Each number is 500 + 25 x the weight over its row's rms, rounded and kept within 0 to 999. Layers, rows and columns count from 0. Numbers have three digits each. The size before them is the row's rms in percent of the matrix's.

# layer 6 MLP down (transposed), 256x96, rms 0.153, rows 242-255, columns 0-95
100:486458466517533493512461461511478451465532529510485503537523483520498496523493502498498560483508471493512462525480520534536464500511524505462523514516485547502506497479503550509535519500490462456535512474491535455543497530494525500517500546487490494499486528522514478509486524481519485456
103:490485590507520487494513457513532468481506504491452427517500511485507491484468509504514513507467506470448487490549505502497540503486537495486477494498509488492459465487497495507538514511516567479490474526498520439498510484520491490505500487510524491495487489482527497475517490495551477535
109:549523509508540475496488447481511495503489510495569537462501501490509503501502484470473515505540513492514489502482468478472497488498492495451481484497523520514532513531489575491516511503470500478533479465501480539472505531481488527500513562512459497534495508512498528502518503452456476536
102:482513495487477480477480515524537515491512495494504507568517526532493500485495504470507482509537532472499505486517513521494489502502497543518515508495508501490473494464528515499499475458525460449462510486557492577509497558513471450513487517494515525447519490463503545529497517492503461482
106:485498462525499480487495476512485428502490521490472532524509495493459486541502476492503552507522538485504544516476470502481486482473501504482478538524499475518472483484488485472496499527553479470524503469513533454460508459473519527465542507522474506495541506530557498483473509519494488518
106:506492474530533495487502526507494529508546507479577447524518539515542528511557503470486548494518527495455493501536535502495476481506501480524496489527518465542483502516487489506487486515460507503475525467502521477534468478528498490492493456541504498523447513481509504516488463494507500523
106:479528436480450509493491491535458488539464468529550553506483492479490490497488504484546500489494467492526499490486479518524469489468512511476483527473492485491501479567525493519543470536489498499465472519533436500487471526457515500472486500479480490514534489492475515509502499511489494509
098:532505514506517495483478467545476503524471475495491463502508533467532511497504494488515523537499562498492528514464461512527531512455511505507539490471475523491517541548537489506506472461472465460510508521547523467480529484492477553514473524471509473507491514491448509522504508475481502519
096:481498455503525505500496516497506487506514485488560483529478506509546475488479471496479483513493467506542476484539478500518486486513498533519508489496468490496513470436473496546482505501528500449534507495509519538441510481508500419494523544490540507476498489480497502533492477482474546522
101:515499480489539516523556544469487519480486475473474477534480478479533540484465532513476466492512505493494495534509486487457512494490484512510479522490444502526509511508551491529478533489524495493538489513492472457546433508494541507506512504533436533498478509517496483488505508477506513477
100:515492490501525513493500557509456486485515495529541488509502495490499499478503559485526492538450490541534494507468490503515514476531480479500481525483502539481511512514485510552435481490517493515479515533470519498463445475489509487464463473495536479509507545508488485504496518500557550520
103:516489477484507503498482485520556495505523537500522555480504480525468459554535540509502492506498511507538511521479516508486494540507451481486483503496486525444517522490493504508510518489535481525483504479558496491495539515457529497480471483477535530509508523543485535545466498478474507544
098:496456504517481465483487478512435484481462473480501461528478523499473523500492479491487482495518537490489513471523512503507490469470537487517491528494520517545489502496521500501512542501486520509493488454482483429453506517518505537525471454470522505502523528536516482539478501431513490477
100:493498515472475487474490512486467513538519475501465494531543547504470504495524512544535526518514483464502482501534501495499522488492500450450487517522490468509482476433464493497486505532514475490509517503507521512511502491500425527514490512487477495528508567456489538511517503507454530511
# layer 6 MLP gate, 256x96, rms 0.175, rows 243-255, columns 0-95
106:505498487511531482460494481511476492481555500485490459519524497491478529529491494491505508498522495495523501503511476535539450474492511452509486527495487492474518472530441504525487497456464533466500467488536584470530489508502498510487510494462537493513480452487554500480500511520485480479
102:501492484522530514518523479488552467484521499557528465494528502512509503472468499493519501500519529527488473497504489510521498469536519511541486531479466443508513470471496459473511472488486518517502511521467478493496536488485453468492512503451501493519435506436488516511461448506511497499
105:479473474492521509503554554461504476522505530544497493517463502524496467468494511459512533478521493485529532511496490513541487473430475528519545494511505500541518520530506534506487539521482523510491508483491478531516489491477504542547481496509484482536496539495498512500478448473468490489
106:520499515504491514496473504560456528510512453490493481500512492508505507453486477488483534469522517466498504495535509516537533519537461498492519487506551525501512497515527546466534494482500470486492467487489543478495513535518523447526495488496484525458523458511462526507491477552465513536
101:498453508489493498480518467521551477500474495526502465478514479508497478487505493512518467507448502513510537518487528502521530520529499514493537488569507555461540488479512553491496516520507500469517502500488528514517506518518477513495513495514509535498529502554508462521518585493475528482
100:488512439512474492489495496488482463469484481499493474452505490504481516501484480452499486526497476471514505530491454487460442528487494512499529497461436501489458465549508464494441509531475490480479501499521559525477506464502499547486500505520508515536493479479510476508494495492485518513
102:504520510541493491521527522540473422507537505505484461494507491512497494492493460489465530491518498539485492504495472515497498443520460482515521510504501497483496524483491425570471535520513496508542528498468496523471533491474500486520484496527491501489506503484475479517543500488467546479
091:493470471519558500497508551537473503462511491481477480478513472460500505488484501501500454453536483485515516541519488507547503554461509506520505506503502466531518485463529493506465491516470490471528510480515504505522510487518519467481544534536534513446444502510479498506498503467485506524
093:492482484498493535500494468534515528484483525511506452485518506466480491524504466486542520516501517510492471522451533520546503482520509451478546504563510500488492508479468508506512464501481490506475524471560492521514454507485495506497499527469507459521483468478523496503511531505490546569
101:517518565539489518503500513493521451502518531496500475514474535464475509545491500477473428534532509523509481495482484529483487498497463535475529528517488485502500483530523512479533492464494518512522484467469538526465513506460495497517521528553481497509477500514525503537500513495494440515
101:565533532480485526537445501475510478490530521509504490491479517532449503494490515450480478488499540488552476544499507488500505474493494506516525515562500503483522507548502516481502466528513529534513499498500485485526498498506555497503520525530476488450509515507470474531506499511522549524
102:539484533485513452522528548462471518482475466547474515538508462483511510475518509502544466473516471539544514552514461480550476502481496478504495491507475502483527511490471514465513487465510505512497519511525470519486500547532550500500457515517501487477510524486533498521506508520474504508
097:505498558525524488515443501501515535453474476560501469509525493492485490484479556492458479527498523496494491532503503526545467471505518487492463468479473552491509501545491500506506507500453472510475505543494531502498502530553554500493504491512514485513468490525525514515483501516515492467
# layer 6 MLP up, 256x96, rms 0.163, rows 243-255, columns 0-95
111:515553466482496472514485524506546499503497474490450496508529483471524514494459531535512518518486452499493480525492484505510491516476554458465508485512498466528476512492521447481529531499511460501573499506508504452509465485533483538499504515471493489529480520525487537459493499508509507528
100:482513519475493475525555487493485529441501559549527541459476464513494467482511514472519539535500484515488531543507507485504504512473481510576540517508516508495488467498487449529501497508468501456509505517516498493504485526513481534468493493468529507502461524471504503501483504530491499515
096:514528495525520519515514485531509487519508526500454530446455464484478471477482536489486527505493515452514499526468491491488470478485532464498507490496541519493484487516510490464475501521436528491507457491508523514523491526497520537466503463546521498524517515527514479487470467552463523535
097:477522507462468515519512458445505556470527537519480489495542499514489481510479475498528500515499552498492493474485479465542457506472493491526498514559521503492510496499510506508494474487493524462542526462516495526523495516552483519503548489493442503472501503488513505482530509517557504481
104:477495509510510512515498487462503488543425493477515479526488482543479480485480503494516497536523506458489496548470478506522546489508525480457515489471506527464527506509485506485536527482533527494505520536522504519486474511491449539496541556455520482490513497494507459489502513526463485540
102:488454521514513550480486516530514494487467530494490532511474500477502461486518472482483470539456552471520510512469459507539528491510508488517522502550522531475459539513496495431492503536548488497469491540517513478520492489524500500533492525488457494520515485492523502515531509522518483475
101:519490507517493529515525497463507549499496534571481497514510512511527481500464571457487472496520473480488509476506548486517536477490515510510468491520488481517528495485503498492550468539503505530467505504465515493487465511509543506503559468500483467525548500545496473498477532499495511508
090:514554508517506522480482513533489471483504469468492525490515478484488480514496512527503525460571516457490531509445521494515517481499491422531482447491539502487505495525477523533504478513508501500550511484476522511535478524497536496520479515513507471466470467506535511527482522500490507531
097:480487519537489493503495517516473506556503494486542518465488492534545489495523496529487506512494539481497500522449508491556539502521503500533527478492554516475475498467491520535485496507512503508460500475492479495461441568494506503510497550517497517494546510512496510516533469538460486487
100:465483505533502565502530494527477471482513523537517479545491528478507541477513497520540474504478495484498515525484523493488499434485484490545502490504469503498485504487512497519496519489479504498455555460454542529525536482469477489508476524523477454538466506481474490498490525500542513488
103:512492487484490488484458516517492503538509552474525473490494496478495508510467499476485495499509537512526452494505488487493517503510516531502454547458451512497489491514489501503505451462534524505477467511488532537548506497496506490501466479516492449494461499568559551511534528496491482517
093:494534504484473461501517499509476534424486528527517512493507503544477533531493528524495503493464504515518490515521507525534491507487463503565484542467505477479472428499517496473474527532495532519515516522520503485430521512509481477493509490471478484537534476515499512481482518500513484491
101:500456452472494556527504538463514508530485502510480518504535499447538514536487520477502497531524470517480466517512516483520491523514510477512522472492478509502491496504546458524491476498494452536504526493503487507512551493506469466520538467504452486560484477513481457508521501484520513516